config.toml
n_layer = 12
d_model = 128
n_head = 4
n_kv_head = 4
head_dim = 32
d_mlp = 512
vocab_size = 539
activation = "swiglu"
norm = "rmsnorm"
norm_place = "pre"
norm_eps = 1e-06
positions = "rope"
rope_base = 10000.0
rope_fraction = 1.0
qk_norm = false
attn_scale = 0.177
bias = "none"
tie_embeddings = false
parallel_block = false
init = "normal"
init_std_qkv = 0.101
init_std_o = 0.0
init_std_up = 0.101
init_std_down = 0.0
optimizer = "soap_variant"
lr = 0.00851
lr_mult_qkv = 0.4
beta1 = 0.95
beta2 = 0.98
lr_head = 0.00594
grad_clip = 1.0
warmup_steps = 200
schedule = "wsd"
decay_fraction = 1.0
decay_shape = "linear"
final_lr_fraction = 0.05
batch_tokens = 32768
seq_len = 256
doc_mask = false
z_loss = 1e-05
train_tokens = 139600000
steps = 4261
dataset = "wikipedia_en"
Each number is 500 + 25 x the weight over its row's rms, rounded and kept within 0 to 999. Layers, rows and columns count from 0. Numbers have three digits each. The size before them is the row's rms in percent of the matrix's.

# layer 4 MLP gate, 512x128, rms 0.265, rows 222-258, columns 0-127
109:512481483511500452530439539523521499529458518488511527461482492537468503494500555522503526524496498504523529509547536503510506503552546502506479479481475514508480507484519511527513507509505489445538530539469480476541538491507476464521499510532514455467529506520546484523504525462500481493478536527515523503491523466505468519488454517492518452501457497526534489503495509498490520493474
110:470479531536518541469520457534483518490527438490521462492504487515488494492477498468510517493510507514503504488511522522517481459533445543489525488457522516477500512506530451488479551419482515484481485502508502456528554490482466500520521506506493493446496508488497500465513499476497484487486472469496480556509494505512475522520488495509479469489520503520514471501465453488462487541499
110:528475481436484526510590496510498522499485489482471547481502498485496480517491518507496484495540523473517496492494487501487513518517492504506523492511488494477467499466542503455536455498508511526489506446514512485450465538463488505489516501501473492541505486481530518535464462542513492517477458504489498500497463523480463486520474479534518562502467533544497475515513512474470498485529
098:522523483477480495512464521451551483540500444494524527533493508504534471529469482511504490506456515471540484455509522500527499506499500502527515528523500472486515475501489513455528468484498526484506526539477441482471489548524484465485469493554489509502501508486476494527503500457471508546495514538501519526527543517510504511534485460482524494508537496439491492508485518488479483457499
100:504489511474495470488545495447508503568516515510461467504514502498506486533499503513493501506529479504470479478509547463492504556450481527517479470538487510506497530507485513502465525508473524499500489549498506468499505515486505495495465500470497489497479466476483525467483493478461516417529545488492483481513513444516485499503478495505472536505497493501445514476474511490547436509518
096:472501504527478462521513530502455512527507493527521537517498456494496537508516505511494538521531526534497538537482517501481476489513529487491556514488504514529494467499516465444506537518472465507477504501537492540505506477516498437491475486508453495539490514523474485520526509536484464495505517487494512517535487488506467483496534485490483460560449507513513502524518464504502573484516
102:515476492510495521540501514501541540465498501506512559472462442512448520551527472513497476500525497514504502488489506524476529474473489526503481503535574503502485515473477538507542528538462509523509485531500530504499467477499538484478503542511522505537452501520494543494451488484476521498506517477513540500510511521536504542445488504507528502540482513492497467511493516522504506505515
093:544513505475447533484476505520495477487477489469503533461521447491535492437495483508511486470486466463516541487478525489446523468505498492481533488531499500519497478519492509520529521496459497464485529496551523539542481539468516535508538502493492517481449493469504528515484465478501485508526514504530497487493513483534505507500490477490511498512488504489515521497579485497500563505472
084:500479533512464454540467515515540526486509482483541536505513478523483470544504497493502509485493528505490522487513509509486468486538444484508457491509531465492538516488445506512480536533497531500471469518531486467472504494465534491520498484515507453528481498506485496531521470468495454510531515491482468472471497483513469513517503499511527515469499505532550450494525513503527484443449
108:534487536517513527486507495518488484462489516498518524530468525519499469516524490473505545516481498522484498505474491507506428485504543460549507492554530508483495484480501538530486492493449530471495495448510529494514506517496513515543495470533524498523488520457462465506512502517544482540525519530486512554508491463498544556479477515484511508519493503519510471462502509537487517483458
097:513477521528514479513501500521503489449565486486501522497512489523490517538510527546500566496505488485464502477529527546444498495516477485522497475497504502510493512465495460466512466487464522509471484534501498493476513495470515520471518482509485523493498507475548490545482462465458521529534484551502523495505467466502528489521489484511514454503482529453539449496485523467476501523518
097:462499488506549531469459481528504544468538526460497529507495524488508513470500464500474513457510526526497494476535497472498480477507456465439482502500561454451489492530496516528528527532514479521507507464520472522539523498499509505469547527482500542512557519497527509509491500464537482537530515503518494524490502473538490468521535503492506510511514472479480512535506510500489504514504
103:538505458516468505548498512522469465525481514419499470510538469506497483468499473507506500502481431491505510510493495474506523475538455543481496523475491490543523498525528503523495459486513494499519521508512490468508449480494495510543444482506498522494530542533499477483564503521510525468470510514483491493502491473514499505486517505482523457504549476498466445509519493503511499488492
089:498476530510517465439475486468495466513534525499515517521531522503475486490554489507459499519491496486470500465517556496512460527466541494475504477486550504487499491503525506515490537498453489519441485498533467501514537480491470485481530500550509543478501526459527463488429496498464477489481524496487478510509520511536487495467509475508508486529508494466525518486465531488528519497495
099:484513522492463555476492452466490494516534516520461468510478489476496465472533510525502518487514474500494494532559488476548534501483534509460508520522505529505473537461469482452497479473487513518546500481511482520557538516490497487513530492504471531491496500527528501471471470492495509522459443479511503469524506494501491455503473496481527504481453500517503486458500495513443479501514
093:469511499491519483521539507462465490500485467495450506501523486517466507495505490481496477510496477504514538485505440518500498504527501509533501527483465503443488499517526532510459499495496461515509448496540484522486518488508516545527514512525538497495526473472454476483503475504551511479537509508532519534442492451502479479510460495471499454501480511520487515497508495514465585521512
116:464557486498504516537502486468489494519497464477523482555486496505487534488479486519501519485514474514568502508509509537589493498482485541507537531496510495485499507476475506501506485511522522503519479553476494547479545547533507505500493474545477483483506497513507504438477499548509511516480483461501507488511494501481451549508473491499483522503515498465509481542487520530483496459491
113:500438491490498521519515500514487504476491515508479512521492473511485469516477485523493484489495470504508508485503536501494504519433540467508504432532490461464513566487511502505472487515506494539499516530509491535500541488485515518489532551523493471543496473508535512477497527487487542515503536535516483487453489500479468490501527544528523516468521520479479494502443535518441488467520
101:562497508532501468530486529531503508486547476512497485510501498507409492518494535479482520481501498489468533496477486566476489477489499456511525485479543514522503528535499488526467510529525535434520505492532482468485522481496501517462529489525480460507477498456482543472515518480500530497527481522483501506533496470539465488503472529475517515473482507495494497503491466525511514531505
097:475483528474502509492498548467518478485514507509534498485520480498518494501510523491490491509550464515497488527515493502496518542469531563500498486492477518485498511438534512547473529460557504503487519527498466504514492503564518477485517516494471529479488510460468478470530540414479517497489530510527482521474511546517511491518477467464489483499495466519495480475506525518465477498511
109:497509463513509511497496500517508531510498451481535521516495485582516504528458446460496463496498481518522520492493492521423531510498477538531479476487495496485523485544510485459542494538508528493445520487507482490504485513553484480527519499502523510499467495517513481458523444534505487481546508494522539499491503464491500519493479480505462524501493542537530495530494475494496514515498
107:513517506502482490488469475511477494515525533513516521495530469446513442454494486508484504488447523474513482509510503561479529484474498527535482491481538469497558512524515491474458528541499493499473486519429520480520504514500483501529525512497505493489495476492490536516549492492525463510447503524469531494484486470542515529481511508477504501467478538541509539530488523493472499470475
110:510472551484481504559494498495456524476520484563543558524512495487534473526464493509530473527512499487492537502483523527516532445488498521518512487530501481505490489497494500476517484455526514483498490477471493501482518487512519497494503506526499539478494484509565505505495491485508528552459520514514536475522484508510484530475526504501566499464537482475510508477517538534534525463470
098:483543516519510476540526488486488491463484534476513500478475510534478515519502484500471489524519505484561501485522503519527476499481469494483523491512503513482474514493482471493505520490528520561516521468490526503484558529507481513525509486501527531515502452472547479515501504502509464550469516543482515455494470445457459461531485487514489528532525463470520542488499524529507485541477
101:494553486477556497480504506483462478506480506531493512492498547468468498522523534513525535493524495476493503514442518512481516482504506491490461443447489498494491463474507482509513503488501540489518470492452492479560504493470475538502504539443509508514499516469491473502529467507467474507506447519467528498506532471539538455513500501478496496509481538520504487490502513506460532543487
081:507487464446500507417514471540499491491473476492454516496485494491468530534515504480506506457488496518524514512524482469481547526505534533481514496514553511520529546503508510501510456497520495473518555509517527521492509511554501477493491469517471487450512471497483508523505461456491464516537463497489501521490506514485451485474504487500485518507467482512542531512489508514527452489477
096:510512459484509471482488515498490522483512535515506531487485481511504500464512490489476450444539483521503486534494477474486537481493508503501529498469531501477532538463526503513501505518496484556478526503536490538529476481498546482469497494520502526539483535499505481474464501523483487525524502536498516533467466516575515514498480466514492509488475494535468411514498521516515466524478
094:480539408500474493524493513472496489506549487476531535521522509517501512493497477520461480495479502505525511497486513494483480513508509493520491516509473495525507462462498537526458459516491457446510484489488444486469512511530466495500471486489477491518502503524482496463493481492505537520477504524514500482485478503503520451472502449505547493448517549484487460537533516459473498463515
102:516533513551480497512516506544516496504531463463467539536516444502499517493504488505474520494482516499469477488537543498478477488525472526519512431533457472492483531478453522509509528543487485500460509499556500518508481444480477501519491467475514487515516496530497517519499487464482568483511502485518497460501480488492466497489512507515481511538514511514491518489449477458515491509532
110:520479464500488522495484480550535467485536489535519476524513523484524489518550523518503487474499527521511502465522501457489531495504483496508546490476507505522480457533525509465486515512502534505537519442490491515517541470491480491492546486534566547534553458500499487493530535521470526486493526457499518496509521505468527477463507470489491487534481487481498522532512492497525482513540
090:492506510480482437452560469477529478469485518509494506493497492477495549503510473521462512511532510492474464527474505486529500506500484513452486529472447502500491445483486489543516455474488500515536518485475504516500492482532543483529499516517472486519509510530503516515494440516498512503464499510511512508491537481527449505514515472479475459527475478505489545557529441483498500498500
108:518479523501472477511481472470514462499472477520498509443504501471533515471502502507473524503510517495473534493506461486438509512563568533517493506502484504514465532468523491514474485522533534489528429488522511539499461475496521512534523501497490497517509515519490440499489497512459488480463470542512492528510522516482522478459457510480521490470491503526519516538467504478488507507523
105:483437451525460500526517505519493489488479542483487498519528507523504511496511501486510452548520495516527491484522478521505510463458473511492497481519488511494475507491508494546488522531480461513530515465483513475515479491505472522493481497575511506518495470504478471520497478498534471494515517552478514549489538472492499499470529467452450497510500492497506529503467472566497455539480
110:501503506517467519515526479486488498520498453529483532506556481478552499500529482461480486487482461472515505503503532496492525484477476510532519463505509503560472496514496489502500505505545511507503469492501485498487468517503502479452497488580518514464538494469507511533518458493480502493502515465497501513517506488509443424536527484484437495517494560513507498515484529476488477520475
092:498485494481532521502496545488455555515480487560527564480519534495537494523505507547501471469490507502514486462509503493487445534482511542513478491503507457505524490521491494492487528473499468514457524497507467481541550537487485477507536479515516480526525525497459504502471538490489541488479542539487508488469503478495457484495509473488490486497484450468520506503472516528512526486476
102:535538531481466487530513472508519559501514557504465491460506494487467480514478512462472502506533508512516530502503500530482504482534474520466476513515462520458482536498504499525518490486510505503486497501517509521525499516505513523491512551500490517479501548495514510471543509598538485505505474459449471529484478506490442526462510520506524518521475490526485479524492536508520492485508
099:476523507530485482534509516453536477493494466532535500516526490511500516472483493503480515524468479470543480514537518471520514501498557514509534523465473458471487475475504505508458517482464562495468475505492506494530572493469502505515550483522486514496516500510558510476460475494532521526518511475496491496508519468492471530461489510493486540518507496462511464537474545486491477498502
# layer 4 MLP up, 512x128, rms 0.259, rows 222-257, columns 0-127
111:507537527510481494488523485474499464488532484553468536502509498498525478459504493490564468505485475473519479474478474550505509488498486527509506459539516528491493494450504493485474459445487475508475549495515435530507467544502496537499508521478523489507485509524461560470488464513469517488482505490499492475515495509480501508513511507543458506500471514478522487508488470464493546538500
111:474533488471480462478497535469482490498486521511471519499447493516474484502512442532523468498502529505514487518534457467487543544471514502500516513498537502524495484532533539496539511505545561481489498488462514529488456515494526480527502524497508577468506531514494509498466480512468495524519480490542481454476535507499517524529503514494495499531532511518493477493495527504503555487522
105:497523550531495535504519487504498508521531530493519494494536484517494505469502490483524461498505501503453502510533498474535538511485474532500502484480476483565499528507535545446511501517518532478484526504516483485489535528488470506511546465532473500512499536488528501507497480488500467492474520525488513506512444485482507484512487556504505482487494523554420490434483459476495495465498
105:441488482490524506510517487512468510458492522497432481492515462477493562502479472457484479492514465508472484521477511487474500497486475412505480481520516502517497478464497464523530533492496445520509493514475465499505533473442511524484504460504464493502473487512521503490463462554518482463518455476508465505507479500514516504492459530523487477493495501514500483509519499517491515532488
103:479511499505481469489494499493497491519537503490492527491507488516542463516565525506476489489497536523534499468494517497482515535467504491488536523495448520515522526479473480448484491548429456509479468471470496488505531505534561467513485499490525491530459464464513518488463533463452505477523496472516491445511537506523480492487506520481474505511473495504483491524515479498510464470491
102:488503544514501489506500545506501529488502477518453508477498483508503506558534442536499505487504505534510516443512488495508466522482531502504503494463478511471521499465483478492494514494516498487505531498500474517502494507469478504498515495523555507502480498519571544519472468496517494459419458497524462509488534530534486504503501488458508481513520553466466541460501491532512527506517
091:456504484540512547506475480511504544515496512493488526492503450492516506486519475475527528493508521461512477507481498487508520511507567471474526508507485555516527517540544480540509487470503474494494473507530524485506491530510486523496520496462504507523470515447504500559471521469515506570499482467510518511544498484487461460504517490460453528501525482503489470497499470482460460494487
084:491488495534535476519515516477520532533492511510491492515475527500480531522538468506487521511481556530481473482544494501547502522473544535516491489458490487501478516465490485483499493508543531549479499524479493468524483507533470474469470523531512465570528520517506509467499519514451523475508457458561492491505478479466472491491548511499483507465509499464498499482490499497519467472497
085:504486501530507533510502534506533503500504497511529516459484512467521483508492519460524497518515521454518498492497537507504508474479468523510566468520488502453460471548488451471528498457510509485478509529478473514502493499489540496463478497480482466483528502483486504478487476548536477507449494449512533490487508496528514482521482519487524501483529484462440518461535532532528489549523
108:524496523457524521475493505514474484470429502507533496508453556505518496481540513454511532505487484508480500507492471502509480503491533482505478485506540532472477494486496479527475483472462541448466499494519515493533491516488495491547458488523487493480461485493436510525500517497505529498470548502538517521504506451538516549488508522485508498542512470511515484480515448519495500509456
099:491510520509532501501527480514475515455508486516552515497458514531472490508511483500476580497535501457496508490508501509441500502488488481495490491504486517523524518455456480499475451423497488487480501547486532497499490521476508526532535469462465492507492515488503502501468487464511487503503481555527570512498447462521528517496476481501520506517504513503525465515480518482503478522491
102:512497509476525474506522493504539539534531473474519476534479552477524517514495531517508484500502452490515503485523446537514518542566527537497485471493482483533488515496526474546467488508505507447484503502492503533451489526507529536527489464504485505482457482479478502483469513454499512548548511519485493514496494484499512481466500490459489490468503551482494489504461502550509511526491
103:488502480492520461485475522492532507498496521492476480487478532512538531507510459506515464529490496507517495516562523487488529525481484488529529491495495505454506496453483494541503499498491507489486485491528522491554464523467478477489499462490517503487570537536538514475541539503492474475556503491522497490452435518491486577478518476521486477492492502500494492548503530493504499478501
084:516543523492444504539510526539514527506488472519503504464494486510518514545492474530534450525484475513536501512505468486538517548499489445538486507521439475505502525498489526516495513458526532480505512549504516513499518493529503492501479484481484451490521443515502506497550476517519556520528482521512520532478521447465498488523468515533477496481517473505495481494524521480491491512520
103:495462512504478541540499460507473483509477547513538499462503519494497473510504489472479482467528451528514519467510479522514477517528512546482498518442510502541501503457512514512514494512492465494478523474514509523485495492496454509479464508491463493497488519493510464496544477448506528435509483462544484535511499541519477468526526512481473505503495538525521537476520488489504551514535
095:511532507493502511474488480479486545545469444465509484500528511473505500493496512530539499541509491517461495492489479521545502475489460539514458516469501511501543514486511510508528484491473478543518465520505496475495459503499487532529480447541580461518504522517509509505471505504492468468514482522472501479492543479483526489494467490466477460514472498469483495503480513474441481526479
111:515498492499535442508464503497489542522523471510503505563512533517530535507499533460506507452559500522535525526503481525485536473509544480507489542485506449501497489507509487488488500525450503493513500526485498490460527498534530506494509557548483477510519490523524531462475487500482456544476483471499489469547512500502453501506471521510475454491499524491503519522498479524495520511485
118:480489517487514485473473472493457520471471500493499463502457480457501520486531521504493495489530507474502467546487523455495478539522460502485512533503519512530477461475515559482501515499467529515498474508506521494502497511466487494521485490499505511462475484488502462512501456506457525506492475501488521460498515488502513436482528452508502497458502454468509508501598497479465527505473
104:457507491479528504471494480455511487531508519491511516523515516467582485513509461541513503513523504508499484488540557471512491539496534525490454513526463462502470504490479518496518470491493474550459486519471507496544494502506513519560483512496498514506488444514478439555488510506548507491492525485492482497468511515447545502509486453496505515519519494517497499503513507488491498472487
088:469477493506471514502501503517480499490493463519470520485477511509504516507519492501512536473443484476498472475524506488534478488543488428491524462474482518534478473519480513480492470495486503504521478470464445485491483511443476504542496527475505501513530510544507515505512531527526452514503484505484517510514495529466515498481480478464530469518454531479489483491457515575502518479444
103:513520477503482517528500471506507468509513469507484526493503529558506500417525473512536492488528494500490508507499523489526529466513463559471440487462504517496507458510517495476483502483454529489477519517480452494529492476527490499469452447501514503498494545531471494512548505495459508502485524477490515495525508458477494486512541512463528457442487487503493498474519503494517491500499
109:502525514530552526515521569458507474523490464510512511520528543551501538524505537503504486467499468521489512518496501491507459489517480495496531501504475525504458505485485503478513488484494546505504475470551505496502499473533519556483537458489487502510495530501498486526468498526483526517556499525501456522525495516441521487490519500499517473558496458531503464480507484469506479536512
103:512493447504525458504493531478496465506524469534543497520514527468489474527474519488529513531483516549474508506556565515530494482507520528541511482472514521505509459518489506488495461486500531528539560491513467520487503478504486520526507460507516503518549498507506518482467548500527521540487488530519504532489532493481529538519463525502526541464521471462483497493500480513512497511482
101:489524534487491462548525491496499492472487508467497488506489509504502516525493501469466494556513504470515487475521507509496478503518451503492498524549488519534481511502471464482537475517534510555522530486507529476466558542501482501546513469476545533506475504506551502503520488499520456520463540517451520490494476456494468462509449526497477507524531477501524504505498491517496511544468
101:541518515470527524444469497478511523499494494485511526536502492490521477536448500533505503473486517462521490482478495493518498479485477474474493506540530526525459490516486504463470493521506483531493526476456499495518477475507524527550526486490504488506502495506492500495522475474525489469526515478485472511545541472503467480436443532476542481510542503513458502527489472514468567497519
078:471491493541483516465471505496486426482515482501501537503501502523518511509504489486501494434500449473478505460537488477457533471509528486501570468480481551513515480486526526451485476539502499523538503497470492523492514517516436483499510443511496474470509516484462474520504461495499511510546491498489523506520501542473492514510498526504451521517488493510524508504489487479540487516489
095:497530485495526477499572485542496534502466495504504499475503501509514514464467457511518460500484486512477492468518548510416500501492547458519503497522493482509505528541527490492516504497490482523506527465496520495500495503459527482495502509518499487498496532503534480502532476510486452516501494543543493500476475538574515462509543491465518489499527541540500482518499520515521475503453
095:522476472490479477454479526523507457505520560513487537485531462497459512511471488535487494492456506497517491506510516515537495503422509500501503470489506500518501508562512482497552508445523513489537471474481491498499505493491495528485498540499504497457516492493501470521508515445493441509498512527505480503521447475535495486454520505547493502469479516502494497529497471504506505459550
097:505501512497492520507445511487473560523495485522514508498467530505486506495483505483541530473483506530531517508526487462505469501438524503481479530492524500501526500508519462494482503446484511498476473461514515492506516536505513489509524512560482509489510523500478529488526486543509423522518466492509496515453485503477520478528468460522496509461468553503546526516541523508483525453484
106:514486526501498508489512483504520548515447490517480498486538527526511498471486491502529512536480452533472514499488519581512481468535491483493495506507512478492517483491447445479470499505475479479481524520514489544465496462469543546518478512511469486537485502471525521495480496504532507504527533482457490544512523500477493539537523508518534485451520500532508498502493501542499503552480
087:499525526467495494524526521533492501504498546499464459459517570520460534526523492493504499518488477479458523469491492474482435494508510501489512482510522517474479420432514533492506557520540533478500475528488501507530509502526461496486474492493516521482492526470511526521503518469502502552496504518487480550486504504519506532471521495500499504493497484515478523456505495473508514510465
099:496512472524520456461536475526473529517530531484474472541509534511470489515541545502511512507507533499510484497511478529550488429456467470524494504514513510520519486581478469479518498482509509513498546533484524482509530483510485512486512493493504463485522501495471549477529523456536501507505518483486508455494509535522483487499518499503449497502460471479461530504509513513478507526515
127:479492469526486510531561507486510440518475516500522465494512510496490530534506514510503495457503487502506498481531519507509553469483513513501487506467449490521491516478522521542537498500488469491504509485494473516465482487541489513502538525499523497508495475471478502515546493503517498492489492540550525523489516471498526550483501430471478482503497477492529525526482508590491437496502
106:519499541469508503501471492449496484487473522470508532521501500451506465442490513473459504490555482483507481485518548468509465524486492522453532489488494471520476483486446491474466475525515497468507498519508529478505553540500471532490518480477483473524530518452508509504493484446511532510505489484528530540510484491522521509481482557486483535509526496492505496498515504491496442532507
091:486457489490493459491492482510538501483531506507528533538505457512469499468470503477473449492541525469527499488519501496471487513480487493503489457501477534560498502480521484490497433548498513501495516475483525506491480507499518446508518483510513489532489486512476465537516476541497534524537472539508518520495471536456474475479513491549459507513465490516506527495466552499538522507485
103:500478539476469542493470464502504454509513520490513534492500532469518525475474500482510487464477503494488518448505495494493475519494478497514503494524531506495481493499523557521480505450476513531484467474508471501534499465543503479497474454532473504550454516510482490493522555506470491512505480505489533472509482506509466505507489533549476508524538484508439553512454542523478506518479
# layer 4 MLP down (transposed), 512x128, rms 0.226, rows 222-257, columns 0-127
102:532502517556504541472573515529484489488513482512517519477543533503513533487460491476505498538483474497508525518518483488496495490504471479518527476517528487526505500448519486506571472488532488505531508467518477496465509501475516482483477483488505451518480518520485510468517440496539544495515509509470461459506497510512485508482492488507472492494505473508497534472476479443488456468456
103:480490501485467535519525490544518459505459476469491527482519483492500492474469502477539501459480506528536533481504518531483515501515448516482550539474508478486479506468472449512526516490477538512493488491522498498482491491518481475512532492455473455478505491550508532520498477519475532510470475495467481516490474492525523459507546510507497463528521546494478509518447478487530527498448
105:538511474473512533470501521475495463495512487463522454472526515515493504496514480501557487540527466508491528461479485477499504475516477524516472529509496494523501490482494535503510511504475463483482475498435505508568538499520500507509531499484466502447519502506524474496541518498528441500508504512475555492492490487458517511499461489545534483533468503498438491488497529465525499529507
101:489506521530463510539495480506531528497521480482520515493481480516530457511487520534523551518504484475513497475486461535506523513437529549500473546470454501482539537452468504467510497502521501535469515503508500481478499520487488477436496520521473482537462523470446475488538497471507471516499509500492537491544527528510502502518519479491526467514490487497480515508470491451524511482508
099:524532490496504497470476543527517512501489506499508501483519515523512506490475513487492494545525533484496548536523508441508445474520526517506494531457511464485496486518519471527497486483506460518516475525523511485451490483541482514475519529512510497487503560427518486526486489512535473557522553484489505524496489512504535508531533490471475491530491505502524496474501541534540519510452
104:535496556503456490486465488550531511538516484513500498445468519490504482483473499504527498475467478507489494465486484467498476482479542506545477489489449538494478465505474515490500530504536485515495511498509473531509555526487491474488476519510530510491484437499482489495505453480496503509479475497497493455475474537491500577479469493488491501514484461457482505453508517492454494505514
096:471466552506498526482490530512471533500492441487496540512526481508482509508513502502466474470504532492500485514491513516483519494472477524450521522515477494474484484492523508483483508542472502491480512527487503497469492494471549517538458535508547519524516485521517528517490510487454525485483531484498487507544442445550536521532471515536521485538494533488508500504510509500562549501510
089:513510470507505539499497469501484530517485477503518540481478462504519507484513496521469425509479450493466550489469506480515526484507491511522534513497458542485463486487469510545505527489488502492472484493520490497496491530491496518416546488509524499535512488493501490513532473495495467527473475484561478503502512497497490437528542458469499524472509495516546541509490500517518497489473
091:523484536477496486489481504527513504495503487495480480548512493513495519481485543487496486475507488501498446560511512484500495488472464453493488525503512518510503478518525452438522494550527461465452486532485505465520493506491493496440487502522535564528499480515505532489551484467539508515535493542516467498505498460525483490486493490524468480521519520492504561463494478497528503483514
101:462500486559476469518495512484541541505491496515513500502502496515502487502518490534523494521441486463515519509502498487480540478497476507511454482498509486510508501545498475522500496512517501562509493514472540526487538480505449505468513533499494472479498603500503555537502487465506508480511482454526519519491547517518530488502568495498496504499492486471493468521493489499495504552510
095:484520488491525506464456485462518498502514452544497479577533504531471500499534510510439499523508529472519489541527498510535502499484526490456488516486483492511535526521488505511528478461501474463547496510497509514475513463511444519494515525466529532507479521522513515541518505494539535517490510527518540454474486509510506506523532491490513480518486491526478477517501490555518522536470
101:508478470504499516499532545545499501497529499501488515500525488477508511484495509504511518520531550483495500486429475468497461546462521491466493495526492448503478511499494506512527524468530493503530520509505450505519527532502507471520536503468483454491525498494517524496534473527505519487484513499511487423510443490494523494508499511505466490509492504549525438507546490549461499544508
099:475547562481515494484488523526541460484524494575458508496463506498482493483527489468530535464518501500522517466497517495517521513526511497505511494476515467498476530507520488548511515503530484465495479473455520482501542497501534460507489500523471500527481485474477481467474492522461460480482480470512504480493508499468500534483491449522517547490504461501502539555498520488490486521543
097:495481530552460511539513500481461507495555517511501547517484514504495470520493491517496458491513497510467492500490548485521483530531506519487531491523519548505545536489517513501484511486521536451469517514498466508516527509491516461502493500466500495548502463493536451543498501563479511482494491497463500479500459551500547487529450533513482507515530507515530511474530529478492515493479
097:469522509501457515517516489472451513518527487528493507523515497457500518479461511528513503449501518486477512474494515493517490507484484496502525523547492471474530529470487459498498538532454518497505485498448481494504467542502515490507502521503484536486506568515544543457489521507472476487522442456516495442485520474501494530511487555508492512480528507477488459469494459516509510523503
098:521496507492533515494470530452541519541496474479489483514545522498535477521497531543465505528492519515535510498485513501499513491486473489486473511539477515571486508477497487488511537467468475514498500478511478475517472484463524457463510459500456515511476515496490516508474557491489482515483506485441478450508516547505491505495525478486437507498517469534481452522488479494515474499534
109:537491525491549503536471479528525515474491537503514525440473516509473497524506499479538500500569522536463507496510478454485464507505495519526476493484522506498480493523500518486513495519552525486489501483523504500458509473487518509510504468456502468502501506515492451487477532502508562467451501483488491478526525477465487522497547532466553509533517491502475486502510490532550500475534
112:539480465490489446523509488495461520525475508532464480501485494492513514495506513532492495486519502490491451478496499473504518495500452484477522458486518505469495566499516502543506471511482535535492527500477493538516562536474507495528497485542517460509540471445546501485504509535449493543491483501462518504498522475475509512488513512542530506463498544512526542492496518510473515518466
107:544499508502459508528515474519500488454522550499527476496489561526443484515517542494477522578488449490477508474515482493478483491542489494484503503518494487504525502517490527481519474504512556522498492514501499486522505531506471528480509532471472499511529515513517480506448538509443541522496487477547497508512529522531502485468507534523464501537478490502513506514480527471514543495522
094:487513516495506498495474498468514530494505475465491501526505465536479575515470501487501561451470474523526542511469468500490531527481501482464488511515465531475485496479521482478485553467464534463498512506485487510491513466510482495452539544482510505517508512521483510500491479511530478472460457463480484494512520535492495522539489526512481547509467474524508473503478471537546492494490
106:492490525525501475508444483485509499512456553444499476521516513448482461498533467532493526501514453490499503486492492489480483507485477506483480482514499500482493466514515478517518500464486509484500546484520457481518513481503576493477506500500468498516505489447521518456506542541504481516493493506471522481479462514532505478510552506468483492513497545466506526504566465509495522543471
101:500497470479519487526486469520486491525501503521493530458491513488521484506494481538490487491431499509470460495484513529526507482492505531530494441501461478497521544535492535530437506503518463503500463483494491482492489495518491477535484523485511507506479459493510551503557493537475476492438453486533558507488534497528513480505478483552509467491535498507503491531505522528495517462502
111:527465484475475518506520505523490480521486445569484522483511522495515540557506470507499510526512483516444498475576499499473505494519567511513475508480488473528459427504514508471514457476490498511527515498506510509510495498544500530529525489484479544508476521493498542510531517522485482510469511502504511547496533495501526487519513501474492550523534495464505500509500493505537519496492
096:495508472479500493482483521509495561507466494489541521437496480479495523550484541507488500475477540503499524529471525527496512512491482524480504497533501508508518519510518498514449522501512486519501469532524481435480515518521455507529525525527502496526494565500511506464545496516538518488490522512490559494514467493493570448503516496509471479475481515508502507481542530542521502506500
097:466502530505520527485528538527544563509489483474492471488532526487482532480482528500510497481512483528492445470520472536508541506510517510530540526513493520527466523481546506510487501530473463547517492498493496508513499518480483459517473465546503508456471491513505503542548490482523472509490478469501511495489497472516457529549514508503486480450555525502488472493504503486476472515539
088:501451469536522506546474503498485471466561486518533495502492517505508529515479518506519451494485540497513478511516474504497511462502522495519506452531490542487483449467479513451512486506452485491504504560473480513490550494449490466506463478490519491467506479540473480513507512498514530497504493491497567491499530501459495477496493520512466496495492534528482472552488509488469515492534
105:514501506500473509515540538515503482476477488478481498513502527521484487514514470501456497492482535516487524521539458526503461497482469540472539500541471490510480507478519539476531519477501485478542493476489495474497539490537440517511497473473507527471542433524472502501527520511476524463509503510439484473461555477478491489509534501515488521515466542466511512501456502488481530490507
097:507496491514454525512480496475539496489507507494480491534508498493520536517532470468518502446509502508487520517485478464476525509534558542480519558506523550507546505457454516527489503541550502470498550541523509494500480501504468486513505496514520480493450479510473478504552492490483479504473494559534496497478480528445484503498525499510497503534491488510503548509477525503516531525517
100:492535534541547463499499491518537490509516518488464528438502475504502510498526473493510538522488529465541478474540509522487487517541450512496504465450469494561500517481419522478515526553514473534473497508507523497519488478509496485530481505502506515486460487548511469512471497517498519502508474494485505487527509509491481512501474545515521533487562498507485487484486483515480501520484
103:521491551494514553474515517455472483494514545527465501516461458493496467493517470511491467517499488521458456503502516451498500487522487522494502512472504519535413504514519498529463480498521522505558500521471479506453474486500519498527447504495495470496548495523526518520495484509473537502512512517462503505461545498511530514526496530492517485509521466506539467485510470498500494525486
095:471505460515471498490513517563477468513479461528445472503506511529502502471464500523502491517495506508508535445501478479484499485478498505487508500521523502471488531517474464438484544527498530502499494517521485479511488500522474508526548448474507479510500506510481464505523523457521497456518509477514524505505458441510483518481518486457465503514536491557484470492491527450479506524532
100:498498546508514453529525523445510488531530490460480493485489542471518519513501526505479499504461517476479506553477492508508460469508477525512487511510516506448516478543498498546482438491529503497465513489491488512534480509513534477502507500518464505503527493492508516483459450471478454460522460527485498507440477522513486515520511554482528515500500532517506527551503522524488474481509
105:483547518460493479489454502496505478519528478515512519508490500505498466454500507508532514539490509506514511536501473485496463527491495486488510496485513499478528499533486464471488520489531529526485506549524536484534511503496515498471466508478476496515539519533504498462460516496489569519486495458502443472492474533497463463510486558484499530492518517468460459482522466433538498483485
104:478511493515486522527562466504461522500520449534473535510558509488505537478565486461482496519504498479490487504484522482532497502495520519527467483468466496507501506508530516525509519481493480525490511485502483510486480490489491479470526537524497531463510487524493512526521485505461503501489483563465474522507542440467477449522504471504483477535484519484512461522480560473492491518469
101:504492469461494456528525462515508490484504480449531521528498530486518497508507480556500479518514526534506537521520466519528487479463534484508541501480492455516489478491448492457479473536496487497536491462525524466514465510508459468488513483488514476512507503503553500513539450491507501509522501520490508477489512453516470460488474499539482515467464512499488485453532507476470536504463
103:514505497524510508502488474552469484486503452509504501461527513489517493485534499522474490499467500517460513478475458514510490552525522528512527533509532457491538474584486517504528521545541512469485459508544536472478458468483515474498496512519493504502469529509513498507455478456515496476468503538487474490512509499492517509512535488477507533495486521528481538461534480537497507497466